From a checkpoint of a small transformer trained on Wikipedia: learned positions, 295M tokens.
Each number is 128 + 32 x the weight over its row's rms, rounded and kept within 0 to 255. Layers, rows and columns count from 0. Numbers have three digits each. The size before them is the row's rms in percent of the matrix's.

# o: layer 3 attention output (transposed), 320x320, rms 0.087, rows 185-202, columns 240-319
# v: layer 3 attention value, 320x320, rms 0.0983, rows 186-202, columns 240-319
# q: layer 3 attention query, 320x320, rms 0.107, rows 192-255, columns 240-319
# k: layer 3 attention key, 320x320, rms 0.103, rows 192-255, columns 240-319
o185 100:112136100107172123103125133155171069121098072149145171134170112107144184138126164117113065161072097095126122141124165161148121167095138124188073091105131148143133144096161083169193114192136113118148094057119156119163133171091113118075131172
v186 096:137136136123074105143165159124149130133114161115197139155100168133134159110160138135125121076133087097074195172070161124104160135190138118126119129158086141137129123117122148116134129160133123137104102163144101066092110102143132113119067185
o186 089:094094127132134137178025139149141152155154114172105144061133155153156116165129192120146145101130090115149084116129098136127134121121088186161113119094163134084188157140140163130130181081126151093175181086096042175146168134148141103092137063
v187 104:126194166174122140166118160121167122090168064140124118082136097131139131156194087088132197126100116096079067104117138098133120125103084119153110139120123158118150080162162178101109190155134147125097155125079143088109110107156140096122114157
o187 099:126069088149102142078161124132089145082098155091129134194127150171168127168140187185110089087073185132159135095147156145072112099123102169144125098148151119127117125133069156151112125162109124133182071106198127169134102121069170136179180123
v188 097:105195110079142124164123139182149115116135186133036133134115101120168136066144189143128116144153133116123103127086174135052137091167102097100138119132119122132117075131116128107118086155060099141133141137132045092116122115112150094120115199
o188 099:108096074174059122108133111112129195131184099114157144115099180124093070197184181135114139155127132116177196166114117133156092096144154149101125078142128095156094109121132139070117101203110131153101169097106156118080070051127124129143113125
v189 106:172146129154154143090109129059159116140122083088141120158113124114147071138155104130152083130120120118154101122134153108148136159140130166137122125154142087097074046100157139091154071139138088188185154135132068142049075111126163121130165129
o189 105:110183158116157157142150093053075103123136155150106100112121175136157113125064114153089163153131060113152145148081116121102129083164153152138168133134114148178121128155110155151076152092033139117147101114164172130193128145084114142115131188
v190 096:135117111108082128138150162125149083138108148153110119128103112109083174123147122082119126150140119107086105142159117104151077192113148102153151066074131143170088133135112090172126057153124170111123129201176114172087139103138115103062131138
o190 089:156095121114152128160108141116079141077132110121152126137071119179121126139092153162099111139130122103132208135155123089126134131174075110150094107237107110108174176122121180170143144098135119092122165071141134085066108094100132137138133113
v191 101:097088129142083104163088104141086134166092158103139183177128148166084082126132150117158142166161177119090084095191162111120144198121174164117074088115143135116125127155194092137136136143121091154134139145131081153073115135131119143149085144
o191 095:098135192131119078114137145186170180128154166202128090091104074127120142140147105078156131167127073121177160184094101116119088113168107159131198114121127158153088132057136216109066112152122161140114087111120125112136076182144138110132206136
q192 109:131184181187109117067106131078142142097140128170152092179171112087120117071109077136143151113145126177128123119103149145116090143126116160146096133138115168156132126118147087148096072115136081112144188078126223093150126122168162094096085166
k192 106:097088141148138143146144126159107137162172101082156128154063188128140108255142101115110110095193128130126114137135080147150162091219157122142156119129145121138146114127133189096111125091112149160124124100140075129119182161052106102107087162
q193 099:143096175053163084128109167123051145152113137124109141142057143104144150090148131147091106096156121114124154118154153106123134172193163135150120172128172073113195175088108096064073103172153150069170087135114118173082143146104161163151153168
k193 100:099114137164170159069116103158185140119157127182154072131100105184094111135101159206083102168118120128086104106061114106116057093164111106166116101069141201082130102181108064160130082089091144111183145126160145123108067110172074120126108112
q194 110:162127119113148118133128138142105131107138132137135074157124159213150111037147123162146115106091136183099109148079093129126126172124180146129099111168118112095147143185108146138069112134112103187177101105173141119135147159151115132187133117
k194 109:179161153113116137111118122111137130065057165114109117118060131148097146168071107154125101068125091127169070116157125159118188159103079105137123123158138119151033146146182100126132138126176156148101143103103160137134196097164085127109084166
q195 102:146146132133167157149127162099133132148169076122173168051139143110172079129141087136111087112151123109125107088135161155108130107182133163112169142139101101152154101141109115155048193179211168140149110081094091126149123132127187097110177170
k195 099:127080113107079081132128106120142132153136134120156129131160151209072127111109107160125122134110172148129081123126153161153127138075106073121125091131116134112112094124073138116103149124123071149126127122173129112208099148171083123093165160
q196 095:128123115154094080143141120084120195124167152121181195103100166136099141142100167076138137106155124095096097070172093103122131128128154113142112048057142106175090102122124129078063109091153139176119130116136166203109164126108134145094187099
k196 098:087137159071107117132174199114184095107108160153116109071157080077116061104142154122106134149193140076107148157075163097121082114188110141117146196208097139164167137143157152101130107129079104126119102114096135107150123101163124112158075093
q197 114:151125126105104092151087176155142094133097117102129115129062104116098152190134113145104139137149096099146065133125145127071074165081186121137100100135113126123140134081158186202126119100137084090153187075074109183123139132115144107111151177
k197 109:141105139121133145147144144137116134098089034186149198099129134147120102071144155133190138138150082178138060122123123117132115141152207175125087134088141146125124103155101075148155128082131172124034139090175134121076140106085119147080075133
q198 101:114156116175135108112088166052134200132144095151120093114132129120165176123157196158115105128187140136102158077110060054130126165163135111122176112212094137121085085124151128155131108158175122130142194108096133135141157150117198140148173148
k198 097:103145149095157136079092097114106140147108162122123145136157117082097127167110155163121122133106125107138065118129128128151098167122089108090076167154177115079189093162189090069066121108128180107149131113137109137141126113120132132096127124
q199 096:164121153135144086125147148067155144088147100129122053089170130119120140146117181126125142159130152055092100104171155126114133143175184170113134145131131055108129113104183121080141125100117098146138147161192141141075129135137119151149118090
k199 098:118132131127058119127107094170100152113135195130102177149115096095126099124101167153103132117141125136186167148167172179133183092149119103137151141156115157172103108090189186167112136098097144123125135111122135111070010074093148119112114093
q200 103:125135080153118127154140150122118171118115094090098141138147188134137161116086109126142168118165110104108175156147119122139229138116135108093099100116187188096086132149097114149104155125145164133160210111177110169137131147083164050159088123
k200 100:140162144142100095124138121090134158159125160064092208145141097123065110162133145119149160144072134082095131147111105115093079133153181159152199149122125130168193135079140132092093148107106045145121126176104180053124122134158126121146101141
q201 103:110141156104091121123144152180160145130180108103071100184090137131108083137150117122118183207123102104108105111127099135187147096083153122107113173123114142144142127116097079112156196178129171147186100164112155151097108119100110130099229110
k201 096:166039133166177116128132127093113087169138112120088132155096131103125122109093100125121134123142114141109147135128117151148170148202094153101100148169179072104140148137129095158044125132140148109168119147089153107176103147097062154153121091
q202 103:137081120182118107128182143110169114099101158125170105168167093150195198137134170142125186147127125140132131088096186156142107142152105153104127166182060147105146116126115117149176126097192181077118106140168136091116128163133139064096095106
k202 104:151102154069173129108045158148105106126203139115137149150139129144103110080142172197110127107095110081151141064132126174140175124154104156164162117081159106095129168152072175101113203151157060141137122115122159200233111116111158165100108139
q203 096:122091144103132116091157182139110075154109118156109107152096130163115125100137109088105181156144174127084147060163115094107154145145147090124109111139161155193130143123123133180146127178125147115153146155124147166110131116106173104129099062
k203 098:036132153149106155131118094113100122140159146185116135143122163173126157166204150143126088121076117080146132159130178180122153086138089200117106175153139138121105086161147168155095104089087079123126164151154118161185126108170122061161122111
q204 102:121174152167099157042024178133108081067164125123095155066101135130109106106164135072163177132143141175148089181163127131089108151141137062165120104101159140163113148135186118137128160172151159078138144151098164073143122097091110101100121183
k204 099:134140158080163187156126050148085130169109105155118155103125156092120108165078145156150136131126046148110156152109126130120129117151127114124074115112138111111102176089118116143138100117139086142194108169128128121011199161125157112172218157
q205 105:133085156154157114136192146151108179087157146144128172130119096162053089120142120071101130118159114116130153118161123109192161144152165127109104099092123056160095162166120150115116175150110119178114182082156117107150121145135142165103139106
k205 103:048134072174159117122113129149144120092085185130080133181207131109112108102117149148108135140121108043113164155117179160118111118078054084129148129170181163124168141087158116115147112136110132154110118182147168148090120080116107088128098126
q206 094:125183087100111077108082139137074169128089099175164114079121107092067139150136129074158158114110066113115117140169132116124114082122126120110157171130101131129158105138143117130097118127181202194141078136150149090083116180140103113131161107
k206 098:167076132102159112095144126088163085092165085133115101154158107103115172171138127163166129130167188113122149146160131162110154189158161130126106110155162109142149167115135154116122136160131116101143087065115167165173145103120068180068138147
q207 103:138150135135133143194079122070129086146094154101140136110167100141118164218111157148120136088170119152117047129122103076199107114181099128133153032102215136204141180118141071067130184135098124123143115126130121179125162131075121136115114195
k207 109:081162139184116143092182144143096181094166169171097124123117157121150118086127109155110127131097081075096131104066154110124128159082104109158113188103157115094152129204152141168101092120145125171164098142157132006138131142185165155160099140
q208 102:104185097144105144121144130076152133104123127125108145150115116074163127077122058081170133064111163122110159086210131114183194169086119136179130134152119149186116124113103148152130098152125162134056102128096142144146197087125152152140157066
k208 108:142132156127132125067050094115114109132175189147077156147155158128141154185128106160142101160153087114162120094097131064132117087139101118130140164063129136131112146108131099092087148153178127052193172183145152134092113118162153120148165102
q209 103:151157160141176157183151145164138094167118106104127126109103090113096145160170108158155181125101137145101130157113135128154112115078107146163174184129122168098141114175145117107138087172112137114080124156199121126190128058108147164128127138
k209 100:097151143115106070184133131145109123145176072130153148134092170134150154104129185106141104105086156092089092089125080137094075155114180083146083073119105064164128111124148147201144192121121113077162109098135117176147128141119196108110131130
q210 101:117077112129138130171142132112129104110127143131105171096138039173172111121167129080147135140163130146125128156119161113099099144117132127085129100108092102172129121113102125124157158109164070062147130134101180069115132131149134104136069084
k210 104:171079153123195113062156119090132121141120142164149093134115181125128090098117118195115095183109147146132101098132129137186204132102078107129071122201142159125082113120112171125051156158129177148134104135161148122169068118151103144153157156
q211 096:151165150142137100134099164121085143132201170128162168133099135121086092119142162102109148158136149131173162156085098134104160157106102166160165136115180099111163202050079148146163168121131162152077134175097072127108131078112234182177082107
k211 096:117209140123147179132188120153116184155095130134126129149133167150098105147159154136135117077068061145109094091159106112151134140083167159135121108109099121240142060131190093089120107114142113148146141143177120191140120092166127170113081067
q212 100:104151138136170145101119080136120104130125135112193126115104089162128053138147141164133156135071173170149103162174148124155140140098175101119156163119140199124152143118147136108119124143127137088128140175131191139116130105100160170118061112
k212 100:107127139122109159172146151139122156127166166095147139089057129144146088134066156064159118104136084120088106114048163120099085168107134124130153117107120107170189154133145086147108122190147160079141104154127147066153121174126141117179111153
q213 107:093039168125143147116092196137101075151091127151132127145099156163164106094095077152157137127125122109100116127170112154185197100142061137167119136123163123094105098103158158061145181146068137168116176094102120153128071085122119169117072128
k213 105:142141131113170116180189141132125137141050146095100100137130126165172118195080175133079145096146098135092131102179101099102117107119096128094158114133081120162140108144098121140141119135112084159174132177085177092112118174178061094140117153
q214 105:118109060182163139126139122126117104064168151090087175108064121142169130109130181141088131175119120104112142076111130086139188151142125040084158109113157094099095139198130119126174118134110128170154096175073073122107154158164117126126060128
k214 107:136126166096076199176180123130168173136155201128104129149149061096088131108091110110110160046103126128139137124179091096182163119150061140217102174152143148144134120107114096112088126087047107059139116170123119182108115124133166139163093080
q215 113:178147126129147146157149201153133143128108068097100113118110106112172154110095136108180130137188121145078139123165128159130082147125185096129157103109132095198136197114132179100140195111152099090117139084147156139078099090156126096151127199
k215 114:160157114139117144092141109039118100090219119146090149094107126125179118065161156207115135115123075123142107124113157097137166179137099142193151067130082158140071100157146085159132057097085096141117096114096151069155144097136115099122115130
q216 102:110142141121122120149098202145138117111143077079100113098146150133184091203147146127105144166109141136111137081112087166139141139163143114095209118167136128104125139128182082148148117184092168149188115130135141090141173126089139138106118140
k216 106:079133166135110145150166109120103145149147097124137160128081142130148097113078162092122090096118081122141093122104130155113150132124081126154113131067088096134162112144080140166142118163090078102168104142171179114046110128106095125157143161
q217 104:130104206113123125159158130119123198141163139096162081155146190123171105114167099078142070148113096147127109121189149177129145147214183131111122145128130129115152139131105058121123146152122137152163117069092153133180138120155131094089158110
k217 111:132135057178104157124140184099110145093115116111136108154192125110070107110103126119085138110135157196132096171091128091084127130083153111193129102143132150080141165116142142151151174119143133153130163142100116142112131056116152094118154132
q218 105:121169110115168151110100149172108127109149106142073164090088096066088080147176145139156177154169140099096125148082143045110133106116130094123109135130064157128149095140125122163134191107107139109087186160096148090112155107179184080137082203
k218 099:156137140048077093094083062109081096136169173109200112172114153127123131098119092113135094149148098126098085121153107130127100115090172068103116102104138096156027182110095097102102162108103129114121052098228129165147088155111105113107152121
q219 097:133157130147138136075119144165146164129125155161190126093112176137064203126102148137117144156111114173166109146047166158154138154155148139084089187117126173164130130094070158110116104119152132131097153148128094121081172072145095115148149129
k219 094:160122204123114136196095189141114169134139098118158149124101141141061126196140158111093125097082161145078142113125150134126122179164122087108136105119104064073132155151157078088119113150120123139120104138126117187111107158116146049113117110
q220 109:132147058110161096075105187107107169132157093112138087114185169171095146135109160117075134091160104138100061095120189144111138143130165164122206132137105079135093160160095103124143094129098139082142149137081124098080158101178143139103116134
k220 113:117102199185162104135104091125097135076129151153141163112142127105122140135159177148126149172117175132198080117043134086147095136200082153077057135089168129084170125141124135169125119197143116081194160111129107122076099099082130149141146108
q221 107:127108097134130125153161160119201145144126200158170129173108092075058167111062137097096151129087099129199184156105112131126102138164122080117148104115099138055130109152140085102149119117129147107109123158112129173167163158093107110138149102
k221 106:142158106148144160111078161092158142116114090136095118129153126142166086112172111146148195121167139141172148130057111123138145085185188145169184135153078082153123106104135108137132146092157168114137191112118157119153097135129163135148086138
q222 105:129144135136150125147121120159126157140182095130093167122088110146082159128096062144113165128147177086194091172117120111147127096139103118137107073136135084092155190127167143134180055132123120176123090126102095099174149141107116080144171099
k222 105:162133123113143124159094112140098146090121100103115108128144090145158111137200154135121125152088173140170119110172115179123086144134110114168156224176118181144129107088119165108137135128140161057163116187160081123096116107075138170156090110
q223 098:101059092164175088124103146142167148125082130136109132119090127144145144172125132195091144082169121064061105108101098153143144122130197130110068183127153189110069067125109146112149143139122107086082157128147151110136123236125106109123126096
k223 101:171067121154117149084126126108132076106114126123124160189123138093168122189099112109142086177092117096118118084100166107134155097145201094037148153126170089117095173150172129173128117132078091153135200120106128128111069106118147089123120123
q224 106:129127101174160169100104116046128058116175127169137117153108108151165117143123130098087093118137125110184094137113151132118113164080150107154169170096123182110090141086105152131099136154122156138134116113153067163090095137147113119127091126
k224 106:080110123087160141154150109141095182139100115119127189112113144117080081092051121127165097145098140157104114184158146129163173098128148121095117108175125135201116166145108075131157113122135110140145215167118094072137146101086101129152102099
q225 105:117109101188177136164101147157089126065091125158105148071067109127137212166091107114184168131132123152131157121116101172065203132129133188131142110113126160162118145168187062161116120107131115123146143097148116194215116112113090106155100152
k225 101:137119137142074077143154157107110089141092104115147160135173127185140088131147105105177136165066184165101154137135129179114203171173156123141153136036143094099109162076133132151091128106094104159096112150136144061120186132106137148135163116
q226 097:101089136137140108094140175109102138109151153114132103110122139173116106086092097093177126118096150166231149206103165121161129142146065128126115126108083145162114077170108145133119122066148163109096100128130169098109116154178119112139146083
k226 095:146159088177111155118164129125194147126154158137157093133103127110185130184167160178095129195161088120182110105137099149139182086077154128175161116170099098119121123168150149099147105113116107113135148128128170150163117101078171086100141104
q227 105:161204036127133113085134120111118128083103152125103153089113202159178129099122130135167121163107137098090136124145203117116153165108135167138103131120118094163119169108130129087137148101168162124099061105115125085142104166153190139110159134
k227 100:183072146171103121140131136094118126156066140066119111096176134122076123131149102150142141101175126160160155096147077161104139133103097099113180084096152100142180155138141093156177112149099085122076107143164155146131191086122065113095093150
q228 119:122144128144154186135146150080129148120087123096153113148134135160146134155111160164126159113117111099113053122082135167144126104106152191102067156128119158103132111092091073132102119069114119111172134068155174148145146124139105162081231135
k228 121:155088131153145031149136159122141121159099170118107126145079120162110063164089119189147139044123117151101148138138157137112138102160170127174124150116113125084164174139155133116183116155165110141076118145126122104089125071115118187130096176
q229 105:169113101129099088155158095107123145098133141168111112180151153115159138121137114142167177181143095089103111146098152130084205156074108122139139128157127167139113110061077121068115145127069142117098098118109142191130063182155133157143141142
k229 105:134128131164167148125100187078120081069095128082120101126113107075162109157138159125105146150112109143156137118151072081152058109124145126118185152053111144113118142170136141141224117176127133109148121109154139127200136064094066155101134134
q230 104:147077075073085102096159118094132171127162094081069159104136120126113126072184096097115107089147150135111139144164178154131120132121134085168095138143113137166146111148153156184160128143153156107079123102130118085131134102146076121138155105
k230 108:118155176133123107119139152148117115127120144091163122165123134135154128168116149135150125115088113129208114130120118135121133127133134169168075105161117147174121134093120132138170158158075107139113148183102145129143112132117093136163076094
q231 101:107146106134144161135162186148123141129138148086130071109137128147098139071135176136092083160111139092101130139133190103151120165104180134103136136125124130142147127162106122132148152169149094129144151125104154137080178138154154139114078080
k231 103:088125156175182142176068075106099164134136144115154139186124122163049114154146093131192162084141173202119110086112135160146134150052140080081160212092066143120085128114109159113121158106125127155133119143153095121146139099111104118180143058
q232 104:165169124103135095162089098215123170154197143110215173135119142122084119086154159088137169129130105119177120162136142105096117081073093090133151209130105139079182194124130124134112090084093101129101161142100126146121136122112135145110151121
k232 102:160107162171129150177137178105111171157104163108121106122062113140130130111116147139098133179132149152169098135154159101099081165023122170099089134092180111099096062105143077123137172142158149134096121104121108133171158043131136222123117129
q233 101:119161122163104103115192157088032134134078063171137104130127138087136137172072115151132155145107152128142157171145133160126111167111129141162169101110101056110112082121125156112112123115105074136095130080150132157094139134156052189132153119
k233 099:191150124163201144132085160134161104125115065095091132166124093107133148084151151170112066065203108125110103046154113145145116177112132068121148120173179123096105167135144053153167120124128182134083120135091123094171128125099174059149116137
q234 107:155139174126144145110151105064113109128116123097072156055140097128131132125117129184150112147128157129153202115166153109137100145155139098198104142098107122134107123106134143081114076116145096078048137021140106124164092113122200170114075073
k234 106:089114090141121138106113098200122098110111103203123150125157112144192164109111155150146130200187120125100090078144106087145198111089079041128150084142097134146128165135128105112084144098111126112153136213126137146121169127100136106071162131
q235 101:138110178146093192143129139088118153133145152096125173131185135120123151141087119175134124102166122167128179133170087138136124128175130127105092072148145068179151151129144095166130119098122143112118160098151145150150163109075095148142128145
k235 107:100155090109091167077091103158120092168127113091156101103153123142151082184118110052104138140141107119080112092075179149132121083125084174124178144152099146160069163183085182091138091130169142180205130206066104146113164103191180066150178138
q236 108:111122082165097151156125140158118106097100138166118172182122132130160107147091143093132110085110147150111122114131109120120108132148126136144153148149099100128072106134128067100162132047118101137099108092123092074110104056150096077156142178
k236 108:197122115069139135089168130125177150172149124140151084105108177143073114102088124135101092086159143132073107103139092147143150071026171162125113098170060122149138150180163137168172147120114068157151110127116143175126154115145137156107099096
q237 099:209103122095145114167171153133137155094175124114141083089126063138130112138124175146153132096091143124161113125138055089152116110143103149156096061107127098157121095164115101054123198173138143119174075130125090112075138099163070187132141082
k237 101:088185134147105129119131053087165115154165151088100140121168076119099094151124130176097168153108098097072091146171170155106123155113036050094151134153119127136120157155084171135117046175125142126099163117155187180147092113110117196102105098
q238 105:125198156110133119114125147117099124104158154191177197092127142171110162143087129105137083146080093129128101114128171150090099200158103120063093145155074132153131098046139106153140114097096179158142098136127162119154145135156124109079170111
k238 102:169122129094122104153095126130151111089047159100101182126120108121173113242135091092113125094147168138121177136097094173103106078136140120168136099091067089130040163179117122106150113114173114155129155144129140163080071081126136198122178165
q239 105:092141183119139165095102121125135117159180225114131136137176127092148128164163126106161146123114090109153064099112116133147178131131171152125133167113131158152167148103155099072164095132145124189068179111169118112118119109091145152127095127
k239 100:131094116116186142166106120135087111116149109122142183148146163128141180130131051099138132123172180131082196101129106163173078094128122125095170128076101187128134152071140119172127079129035116155186173133144079154127107128120123147090094133
q240 103:102158107091123165097110171146167082172118127000196093118143104151090147111120135126135117109064088106191132084138138115112114164125141134113130155159108091106047096129103125104132141122184100123056114158105092111114111081136141094125100074
k240 103:150178168138136195161147127093093116101110114191077102105155163144126085122171117115083166162137139163145132129161134099094117160144138130110099095138168148119247109155152086185104178159141124074143142119132184109148147131111158111152149124
q241 101:121133155113136180149097092143111144166114075125199112093080075145099071100133127109105141156144150179148131120116103126147169105151132119141138180125128100113135135110124151100090173122126078134192144086161147144168155195141099114086113161
k241 098:162180125119144106134142163117137128095112141140115134131125221132088113082094138108152157084117087143158122094097167139131116147133137106157114076103119138152122119129094063086175135117187204139088147109136151109179144124135104181116117137
q242 109:119097159150125110083102172114136123160160114065153149105091120186154181116091100125138127115117154140138129135127120140160126081145045104157127147172124104062103093110133094225119142080179146128142124098119149021152113137105109141122112173
k242 109:131151112105121122116088074098131134171094112159137120148128126146158073127130143167053100103130084064080144097116126148090081158131125090139132172158152098148126128097116156077112168154149063076120075118111099120184144141175170106178158122
q243 101:170059125113112170069117158105139141114186194118079130158082117181088098151121136108126147081110144192164088114115142094129177205125122120166142122100133129093126141128107088095130075077087159090145069183071079124153093103104150165151113207
k243 112:070149101161144114120122116126133208103103150145125142132095113126181127120106107127108152163083114128141150135149108154178119113154080185177172138099113175126192139124089104060099133147147102137159187184180127123098145148145092147149154108
q244 105:091080093128100165126116047087145134199159104118072121112099118112106135105109140174124120137127071149141133187130111140134089137118112083157087147140143116105161204128082096128149089169117158099106177119157138149123105132115107122155154108
k244 099:165129123137117113103145141146126112115143185173190143135115098139158093034145134087205145124145120144102154095133182118117128142134157134153177174186098188144106076165135149116126143092125099161147087113130152113175101139119130110097095147
q245 103:098135138016103145100138137071120179108116125144137145158116151146154129098122073105098138094089213190131163134088136164105127129111094178157101106109111117185091130082121147136125126138094087120077115118097139184092099103092123121180080101
k245 101:170115097166138125048115160139137096176058161144147114154121153175153101179157121169159083132166115176096138190162087070142160055121122161146116134155148119124180138081164113134146139098172178122128126175110107089157141142189130125136153150
q246 101:095087148164126111074188134114128129140167138133102130172146187120126153131111120114112083129127200109082110165122162084105090159119112123101150129124114136115150148147093103131122087161048053149090082142085150128145175065147166200117113084
k246 097:116085152130151103080115154109126130124107111130071210120151128148057187096127075196099116106185080140183095103153059133170117112114062144131097141135120129123095148124167149171139141136138128135107155110190137179190074192139135114149140102
q247 098:140101100133193188129126141056141163149163132134131166136156107169187171122098154157088112179140074095092107138144190124172175098108118107111126113173178082173166101094134181132066169146105146152154145146127149141065126140127211117149088122
k247 097:132149170129133061067119084136135149121164120119161115137076090106049066161101100135139153073104120082183151141089115125164120170160140142118171134137112139142133099134120149083142092066132118137148114189160125108156088203140091120116099139
q248 110:112087090137132113096156109134144151116106130147120174088132090130124140130135170184131079158125152092133214080086109096123164084167113130155147147173112164122088079138146116174086140201129123157109091100117106154081128127160136100131101132
k248 106:191118122120099181090140146149190110122104120173130150163164108168126093135142057093141150163116115128167107171145172105154120122120134097161124144126167178060163117143140216107119133119152091153132093128123134092234095123099141124124110103
q249 104:108108185182136130060106170074088158156110121084091081159123118093140129109143165172088114101126123076172084117113119164069085093100088093057100127189151154101202121091141136165110109140139102091165165118077159138147156186130103175174132157
k249 099:102175153139119035157176091115093121159083111116114171125113106146154100143158110124126125091152088176164109137132149142159040181132152153165121118165179149108092107121126077109138174067159157100106151037149119104176093191114117116152117160
q250 109:171148189073103119176163129123135179104114162134091155161148178085106134154147105158157138110116108119088100101119148140064162109180091156111117169126177152085118170145129160121125173190139153125114109124177142103139150140041131113123204103
k250 106:123133157166151181078079122170125090129128114141130162113117151139096121109113159153132118242077125206147109111101123145103093152084133153162128085122170123121195128111112114123087081125134136127072127135078173129158134115181125161072122120
q251 102:131085123134087112156075154139153158107145147098164150103135077126122116181130119152100137109122091125123109109144157105086130126180134171106125074176173120123116125162114118101182162174053137122199148101157089109062149148155104112129060123
k251 104:068170148139162137165169122165155146114174121157127091183131122156071095146110127103106152159120088131113099195123137170090136135077107109123152184092144117049174117165175151112143112085119140171064149152135122118168076104113126200078130089
q252 113:159135131119120098139104120116148131113124144134127151144098197059149103164128143154116185143085134081121089100028126180155073106090159142148158064095181191091193095145097112138075141126075091114134169123115179091085133078131095158138164142
k252 111:125133182118089109207171166106123143138073102164139175100045140117134155159112182163161100105176093202147149128135145067102140113153125125122130084196062118112144121155154107140199142132100165084134114105161103115112105129104151083143091111
q253 101:164163082128105135123125138127108138130111161121143174142130149181137163142116134139112176129163167095142142078133127155115104109111135070143162098074196125097158153077097079135179060175161120115121170094122127191050095123110133110089045124
k253 107:138105168077116175169136181146152108155076124185154147115105194125167105162149117096137168122133106113070095126160138083119112098185103133145123135076071133097144171106048135142101185099099135106111094162145121113080172166151216095079158125
q254 109:122146115077173129112157119158145105174115134141115128147077081160103110113136115090099102144137093062119130141147149140185086104194156082118118104095150143161131068170127124163123101148102105184083142115132138105156114122122148046084108135
k254 109:146113105114118141164133146122185132099157120199159148121194162110142129136155045146150069087084182096114153108149107116094142132127194092129085179224110157119066183090150129075108200100106169170133087182105091107130114132101151147135134107
q255 105:164170089156173166105123115198157097114162117140078168126100093092135090124090140102131153160082054160133094141122036165142096141145147147102126124119112138106105114153115104125125122093146162159095196100160094110109171115161179093137111155
k255 101:125055178112126159106119116038144129095092144141169118158125107132143158142093152145144115148128151083141131136129136108191131134158184129117098133130095098101119155111166099087076132183085155139150094167177115172101132157120150087145123104
v192 093:152107193132123091177104166144155121076182048156126135154115127109132128090122130110107130137155095089092117074142133141097178082151106112129123105139155115119152208175123154072113142119109202162106134091114115134176138103181111094145078108
o192 092:103167175111121175059170106194119175118107124207167142094128178084117169059158158112125175159114150151122082173151163161099083128112184136155134204165116149110120137110185133114104097107113093148153174131065140179175109159137163131070134167
v193 096:092129091094096135112130083156147101133089112119168116116177130130070132158134162171108145104159151107113125100102186127094184069077106072162107134134197117098124125150157145112122136162126099143173101136207124129088112195127088145105155117
o193 092:125124231102127153153085122128145187148060150153129124107114110162166143092088080093151100096148140160100155155101145102195109169163178143143150098116086120107154148111087171142152102119065128112149180147084159232148117186118141132134116169
v194 096:174190106109125124151085105126067154164169112182167106147142115160121133123129107147117129118131155152054083119111182141149101119143110086147107146129163123105141152088153139090059147075177109199149146133133101129116139123082139136108112128
o194 091:166136213110119123145104074136075113158128034107081094119106176118079136078130210172128123148107122138113168153134124090107186110154142191101148217087120163146121140115158164116072063148059154046099158127077103131147147161151122171147134151
v195 091:125138079100093152099078102108146100171137159139136105104119097102103152155131120173146092151119098089176174153184121096082113143140097091104077151181099152131126175120084109057099131119145160115136130125142099088153079139155105103167159067
o195 085:152158118146147174195101146144152093187127120109217080143108153131124141070115086110174151131157126138125181128138143088150185138158110122150112083119139131148167112167121137153017120106124099093119178151118113154167166126070128220122142160
v196 105:076216151107150193148131132068094117109125130136140149120125134086114133104077156161149159147118162176131112116141137097141154089141165142142140098076159152142126133145119168137069090131137094155097166166130180123159092085138163143158120124
o196 097:141113156115175148087113057121105056108140193115088164135188098146180165113130160121123172101105098113114100100113125181098134139095136139061108121175153069192138162119095107202131118120134125147149025168110079134146121154102094197093128111
v197 095:115135130096096150116066166133143134149133137104135127133129140143193171139170175153126045166088156111122143106177102116134092082163080132163099120105123067082163115064114134065184149153175152118146044117077072175086095145184113132134129126
o197 085:157139126109194128077205079135142177126159121103085125126134153127172106152104084092111127162181145140180140101122103113176095124141100086159101133150084122094100133189112151147061140084121125166148102154142147116161104085168146139059125126
v198 095:141125116131140128065105107182130143126164191126090172147130134131097115161169111099131112087110099183104114188128099129120102133100142142092125156169237125159082119073146136129123047119111123156127106113106092136147126140136127114156124085
o198 085:063130102154076153145138144135128084130121109058133070138138086091106167136131113200140125118181113100176120088094160133134159110119070107143113161115127132132128101089098145116119138102159088067074134161165140159089134128080112118113130153
v199 101:135135105110114188081145105062207094117136131110095048117141121109166063085081109102098084114162159149217161133174134126143172169130072152107114101096065069127181135101075110119118160186180139119146181157168190104113095145159125161170122152
o199 093:119107164179126139123077140160083156135138174111180084186105128152147152243169120126087111102128134075099098110099129139092083105148139160119079081146222113155140105194090146155133034055107107164156153122163082186120132080098145050103165146
v200 094:124079171089149141129141207128109159162121088159135134083134128076131149138136127155115171153089136061196129150142124116076094141113159152123092086139176112084177073135164100127132176170167116177188132107146062072175075106076163153097177114
o200 086:199126175146117138108153108047121125076119128102131117123096129206152133064091136126142064158161151131138124075125161071164060087103140187097098171138121132184159117154079124156103094146134178135166071088094072182141163091123128102197113054
v201 099:155199129153102146132107154136154191125079146109136130164129106147106128115162128121157120132155135137162128110116135090135094115161124079057131139135115074062126115152158098122102105097085124148171098104124096106105185097135115164091115210
o201 097:129097143071139108136116083064111130199131112143183148107109141107154043188121134126106088136098100119119174136215157117090111143135179103151120096082064170133105136110155149108166144183114144120101100128100120158145158198131095128125133139
v202 097:156103163135131090170095135139136097096115169115214065094130146149134073114127095117204162157137164132209103077124099109174083092121142133141137138165169139137186060146123165133164084118173126130127101121161129121094116073161162111135092127
o202 088:151089067096149212112125082103127163166099146100129139116134109095159165203090162145141081127136139104079091122159087084111132087209124144103154078160128163139099144145122182167094140140130144103142086114128154066151134140042094173139101152